Each number is 128 + 24 x the weight over its row's rms, rounded and kept within 0 to 255. Layers, rows and columns count from 0. Numbers have three digits each. The size before them is the row's rms in percent of the matrix's.

# gate: layer 2 MLP gate, 1344x512, rms 0.0418, rows 1034-1050, columns 384-511
# up: layer 2 MLP up, 1344x512, rms 0.0424, rows 1034-1049, columns 384-511
# down: layer 2 MLP down (transposed), 1344x512, rms 0.0422, rows 1034-1049, columns 384-511
gate1034 098:072105101135145101104138105157110134173085148148120127155125131134145165114146120090128151129134114114134158114156152138106154117149138151098118161134125133144116109110168145100121125143116157143111118108116149158095105158154125127121092121094172163102110115110115109110128134119132150118171189112080072141137138095066128128173116179094080126090106096143140146153096128151127142123131
up1034 094:121146137110111118134138182118085145129132137103126140121112127096137186162089119123096182082140101131098155163103086107086109128131101120142072146111116093171105116104157113134096125104074120110103153128097154152127147166126112109134111110155118095115096135101147140133125183138105147147090121128117169136085153094157136166157167114101126150115102149124093142175128116151092132123140
down1034 093:125121117136124100130121117128146145115164125095134159118144148126161174121103139138170124109184176100096093156149132144140103136118143164134107101166158128093144121154113148097150074094134119128105143138105080136101123110167111116156154106134101135139136099148126135120092152173081098133111165118106118150133112094119188110122111131130073111106151138132094117152147146168134150140115
gate1035 090:152141119119113129117188124152118130160156153125154148170143142101084145156158119139095184117125119143118139107085210154133151124151142089136109135131142103150106109156151129113144156100115100085138162141115168153083100136111143154142110174117112122093111171089120107140115145125127175133122161114143144132109134121138115130169151114141143123091131113132096119177123079164104101094138
up1035 097:171150156119107126120149155148177102155111157139156139139156107123137154098132112157145138127140072125114120091143150116120152141110156147109134118125122122112080117121162135098159141132080140105135125162092105158133146140159125129118105124114163143159121133138142195153119102098117117117138137110150137121078168135118129125130144118123096097049123143098126139150101193169086102118126
down1035 098:143143130099106141118100130115136120138107161134137113124165088118155121123135120159185120114129091116125170111155121084150120132105148158118134141131083100116144113150150125103167120133107133133115137158096078163137134120170128139130143089132137141156117132143142203161099119098128093155136128117121112137081132124124180142104128109121122132086130132099144148132113192141130139118102
gate1036 110:141128174116133139121133144140133117118170108115180155124153137216142108095096147153136129191163121141135127124118124188098120160130130109139131110141128159132084106161141143145147164152126116081156187146145109136131099127109121112156090141119107155113145124103113100149087124118148158107181142146137138121167149151124101159116147119133142088177130117156129128095134133093141061127136
up1036 102:110153121145148100087148118110136117127078126122120100136162132068111147136121130107091138115109118124092147151120115120130136107094136112131116141175085127171142102089109124126132131132132137111093085174118148102106139135141138152084098124145147097068134141129170136100152120142117114129112128119161102109126113097130139138151127108116085174094098125084136143141119125162113104090094
down1036 105:103118176074133079120107129107139114123128080161135166113146117135147130120102105153107150116140168125068126132106114183150123145104127130140141102115104133140137113127140093156156177112118114169143138172156093145122078135155122089143108103127126162144117136131162117150122159150126144095124092124126156112128138133146044127106126118062088114142141128072133153116137112131154093097143
gate1037 104:127107064115124153138127139122157105106091122142100134126099109154156128140151153119090151125119114134145177176159139116163064097149105125174099139116138108179135141161156113113139155113104117112134161128142154142128164153136148136091137092127125164110117175074109149126134111177119111156108158106123141118067122140157119167116139084093146164144141134148129131136137134124156157101116
up1037 106:147119135095134134105116120165117114115134123098155116136135132091125122106110112154133110112193163175120141129131143111159114150143167115145137143144142142125135109138135154117137108132130088131149131090139132165107134079117102155150179137110132123108129127133115131148152127113158142131141077143081103135127167151125073142097119135135138064147128114121117110143122129181111153136098
down1037 102:131100081121107149132087151134147092088139141105133132123096106107140160137108144174116131115179145137121199100141141144155105128138132153159094144144114096156186114162140136113147114132132139110095183117136131146101165112121116129117191079143090137113103173109118104144154130182147145159133134129123120125101120127156052150066075078161132133117083119135133125127132127147153179101094
gate1038 107:111127098134142157136147128126131144113062149126140134101132159160098112173148121139133105125086165130158125135077140169128092149158134121120123109146143105129104148145114112125167110111149168144158155140088124180133103126133163100148105086126126147102148179170112138139136102169139147152134123129171068138099108129158121138171096196149129150129142146161083130156144086094198145125078
up1038 110:100107163093129119117158125169142099157128172138126121109120112127118138132136108084127106141112116118158127135158129141131162126126088126123107106141118125113137112123111131123104091160129117074088125136152139096114136138109127131108121146149149180155119117122112154131112149102112131158169123105174166151152135121076176138160102109136123116170111122118146118121095134111099112142122
down1038 106:168098116108107132155105122119108131116164144142133103166122113103110139122136144078108146121130099139101178139107099118122137125139129116130127131138082154131152174170136136086087151171146113112085109095152127086155142125128112122094123149132145153136121081098153083127133125058132091108144130134106152134149146131107045162061116114100127112117126071100193133120114138118127118119166
gate1039 106:143084176099133096114102160096139116140130159152125127086137126132110103124143146114137127105136141129180099173150118162104135105138126098126102110109105132096143137114117097126094127101148153094116110141148123092105144131119148172132099140107168153098159160117180122095133154129141107124145114143098137144186115170088134109138144134172168124119107151121140153103154061114112165141168
up1039 107:110172116153122107121162072176149141129174139137149139154155160125129155103130128106125129127116126134086147157106136128155112137112137163118165137161148085134100107141122137093139149155166098129130112138132162115097101143169130143127095103152151144123124114117111104088113121141153132130144166141152122123108167079136125128128183141112095156124140159136151127134088151155115108110101
down1039 101:126079155076111156123092145100099132130099111138124103114138112136116119149155124157156117109128130093176082131112115149100151123123136090146087115068126182113153170125145108113115106116103115112126130121139099105141133106089133093119147155119131135116127164122155159155144156126139148106130117128112125140136107156130056117136115118138145096133126134125095137136159125135131138132172
gate1040 092:096183139130123092116164163114105151142093151103122117124185178107158108145097160146062130129129124155130163111102082139128130140126129144096167184101098129154156092141075102145155114119109115140128154113121157095138147117095150124134133122121090114131087132085162153118145101171113102152119097116106116097147113120085110140159135172125130109113138139132069092126139100120144116115115
up1040 092:113148118134092131155119102092143114143089120141155154128167109102114108100097157161117138107117133165106146133104101165083144165134123133137128127128113140122135113120075149143096128141159146136138137119116128106109170163155141132097164154116141108133127154110146123114136139151157140129090100149114143157119108170143125177140145137178139165113128131100130075100121137128149119148137
down1040 093:121081114108127151162132112121140131127117120155204148128129123122080117083112123134117149093118183182119096143134109179103130169110137109173124130132115137119134111135131162162082129159180109135138148153101104129129140185131113125097154144109157133128133178123151093136159140121157146123149115139130129141135105188139184147167112114187134149123118123102124109113112129137110145180136
gate1041 095:156114125133083145169111116113109137159127169120160136122145124147070122128106106152108123162113121114164167114117114110129152141086102088150126144091137117123129126150099156153136113150173110104145147106133152107106184133078171122148119155127124175113139119126123118135135149140152164139148122119132100148165107092111140129125128123133123097114135124108124125141119159144134115100124
up1041 092:111130106067103103170146124150115097147143137099111124133094143111110122108131092143176122159142113104143148090108154117176125093162119143122110112107182090133106129107147133119124143118109161140094136098153120125105123089125076137106143098100141144145142107155102140138141154150067113098125155080112095112117164095126126116126128146126108135125085112125146171127136131111129108146082
down1041 095:130188098138115118076145141126161116143126080146126108142127149110157112118135145110160145114112109123106111156134148122166119119159168193143152091172128100155143148119128107127143139116084105146096126110098097132114121070160073101102136104128116126152127139125101114118098131099077093129123124107089118094070151101116091158102133138117118188120130161159132157112122115086130140109129
gate1042 092:146133146107132091113170162136115157098143108136141099149133172124176138166160092096116098112116132187084114118165096121185110129127161139139164139112086150109154150123106093135105133130104169139150118124120117124097139116119133146141179146158094133170102082146154121107105140160119149125082145122141151118184103164127096152143109155174165114105097129097097116090132072103133145149161
up1042 090:109112121109133144069124120101092115103105141153091106125096148148142152139140133115110167161123083147116119131153178114132125142137127087136111155151113073175122130125113155087098144139127078104113107123114135149138075153119119100140118121105064120123118104118125157146125151166119124113117130131114081162150134138099137122103102119146116120149111138115151088100150140139109155111128
down1042 089:097126147159139111115142138115094132122140141148131138118147139144179100093133120127142119081154150119145097153129116104116142102130124135175132117107138158142120178155100107131160124141124160146148140136130165137136130154113192124161133142121160125136138146142207142160152102135163131147159151160139116129105138117115115135147111117136110166092156129131137150128156123125153156107174
gate1043 088:104135112121133148159132134148145095068101125096104126158151149184110157132149140145136158144101128088140119106125104125154147165087149108136099094124101069146127148145145130106124133154142118120104141148132094097136069130068119105080108095122130169112178156154124118171121077118127130115145117152131116141138093113170111172118169094085180093123138091097149146150149160055098122104139
up1043 084:107118095119127134089159095122095150093115131119106116142145137126152139093141132117117129138103116136159129110108137073134148123119157125111121131124105104155114150145163134103149129189156096112087159095159161138119079143111143135137133113101102122152175109112140161113091074131104132120126150142106103099123142197129109119172054112113102055119121126112105157110117110095080130121110
down1043 091:133090113140158148149124160118151103101105148089072130141170159171119132133123099153157126176131123070139101137151083159168157127087154120165094112122099119136123127125142114128133128144149130110112137121160102108142123138068133125116143108117134121168165130148099126159144115116099131105158115158113110155119131122121156159103088101081178171113152119051125168127138140104132089122141
gate1044 088:099145142159172146129131137135150141106150105129124120136154149140111086128151137142131149123149086127084156147125131143147124107141138112113121117155160129151109108132142146090164114099103102134140141110131162118151152111131129150134117109153096133104093089123133139133083097153148157140116136110142105142132147141112110157143110121121084132144190138135105123156120099103104083123176
up1044 076:113132153111150121130177121140103140185112132128124154125142120134137171180093130123122100144130165142139110112176088116095122136099154127148167149076100149077155143142100109176114105170112145144128120137126125143110121149113148144156135136131133164141171142151141156116159140109125118112136121119124171135123100091158118144101151159151166127111108111132105126076105149140145167110130
down1044 096:153101122090157136133165140120092114150097132132141160132095111107137119140086168126105107152131136147100173112132120129134140141118136108122202170114132144095130141145117127158123147116118109119118149137124129137114125108101136137139129108109118141170185147132130131110124131101132073137110131145148122127063106079141040165140121132128146109129112139139100152096146161124147139104127
gate1045 137:157184116123123112150131124152119160136106143166121099138144109136137079170131107143107145148146146119117142138133160125112091154130137144095137120110120148132115118163087152119083133138128084168146103130133134067110107126149133124147137159129156149162182118144176125141135138118139138128108115153096113144187158092096074177137125147090125125120171124090110127157088120127118138092148
up1045 139:124108168128094138120157157077120103138180127124131128178110110160148139135112127136155146092164109111098126119154103099140103161127139138147119146126157120132086117132175095176129155109097140150144148128136118126171140144103122122121138142095094103129102146099101138139134140166146124075156114118086131121099144163121135077097202123150166122108122103166137138134137132153117109175194
down1045 111:104095127145160136152135081124122084114105110122148104077137160119108117129161167113123140156068159140144122104109121133113146099162138095140165129126132126137129091120113142145203136133147148113148099150133156157065148170138137137091118116137142124158094156103091119129125109127149126147106086100092114090108111148144156148154102101090118118132093154146093139084118142152102127135088
gate1046 094:062166102094154144088117150110178120120165144149181106153110129124117093111123115128112146105100126137134141154150121125094122152143160094095135153136119109137104113132136099156092122131109163135160141118131146173098165145112140137145085122107148089143100117123121160125094111099164127131141082130099103112125110104099121112137095121102153117103161109100146146130128117132129120116127
up1046 086:104124093098126174128105125125165129134141100143132148122129091174154110115159105130150158110111116106105130139143098150101142180145125142094143134129132079116131132098102148123070121161151127136143128138151124066154144134128143121092157139146088152120126120151102133119106158138108136128128114116099149131138132111139148094067133113170151135162144068128162129169171146124104123092144
down1046 093:137124133127107187166139131127106115133123127086085110102081076126103123113118116120113095114135135136097095107165153182138113125120114172131105111150133152127129124145120160104141166152146149114146108144151106078147121125166117118085144131132082147168087097116110143103126141127074121119091155134110161146138138139131174150157139102155128119172103062149168164130144145092132139162152
gate1047 104:144115124131089141118136128134187155081112092141148129116098145118111143152153144149124139137129130148083138133144114096167172141135085107137118127100149096182154102126134107126145076179096111110131082098137131129128107141115123144158146164165150110155107158126105128087144139186112124193107120061110163153093091091111108112119138112138157157178166146147108113144132134187103096137096
up1047 097:131067137118127132126152079165129156092067145116113155081098075142129148101094102134152090115126146107150150127096139131164136125142143131105141087099158123127133164139143114165112102126079117108071137135161127135139117070145100154111156129115161141122106118205140112067137130104139169084111150188097121123093129107162094111099099120113126129144117145161150114149123120164104150179147
down1047 099:163130129127133118096136151126098127132132087148170131118134150145133102126110132117105118130094165115147137125160111101119079172107128131161129134158086133101165139141112157088099138113154133174126118106116112115172111146155137122115113131153074157141190115085125139118108151124096078126137106115148154107140122138132163150134121129133120086113112104095067168134144120077156129083142
gate1048 094:155133115154147099123122131120120148133097135130154173119119170162120098110145114107087130117116135186116134093120119143125122121112141113160138076169107133097117097202117114128131143125108147121157148118124135135109106139143141150066117098141164124169174137052175157145102127163141168165148119124128126121122122102118078139175143160146100128108152113157072119141124131095104107109127
up1048 092:142139124098110116101132134121116101113124110108113132144153101147121124158110117129136155073116105095140160126135113107147136108116123155168144163116109156149147132102146142162162125107091147132127114115162121138155111104089117149147117155115114126122152121154132121163136110076126115153131133183124102137164126140100134140130110120139113098118086155134147100130136112115155138146106
down1048 094:149127123102133122110125132126124116101130121072146134133128122169116135148122110117115136076086109108113192100146102122163128083139141140182168154147098160128150096146139112162150135099068127124134122119146122120145107143098126118134121120111110141169140096131137137149099109144153128184146159151127091157188093136076152136142143123137105105131096125145128101144142084107117138150114
gate1049 109:104118138167147126104114205131114116177182151129118118144109106137090145105090119153115119089125109126117121133117154137112110121127135120105150152135120098144130113121153151121102144129180090137111111092130156149149126174133106103130086120117143127080114090108126086098104131092161123116115151173084128135151103133138111180098164110103160132154109171113156117081092110075111165127170
up1049 102:134122149129112131146122116135102144123143145100084147106171097150133152115131111116163153141134127075167162134126110120160143165124128133110113095110153135140117150127130173133141150120185102090083148099142157108129155132119135153112126145136131176121137113116147135113117113125099129136143164131141112157130136137132153107075093115114141151133173142103173123118081163128104123107133
down1049 104:131136148113092159127098071132138130148103124108133146142124102124106134118136112117101150114086121145110162130120147127159114155136134174143106091084166115110107128126101153119130087128102165113155099134145140145096141156134154150116156142133104141124159156104153151162141127106140166117160117133147129143135141074114093107140130119119143120108163146121145107150114135148115124158148
gate1050 093:167129138145116153119128141122087132138186144133124124128103172169133111121150129084113111150117162101160122145131122182070128126088158111123126131110124134101122138145145141104146127122142119131121123099108125095098155131094112054137090127116094114142123108115153075071084109114168094115110138107084102135125103160128141119156153163122179150133150124105132134130104081112149144125144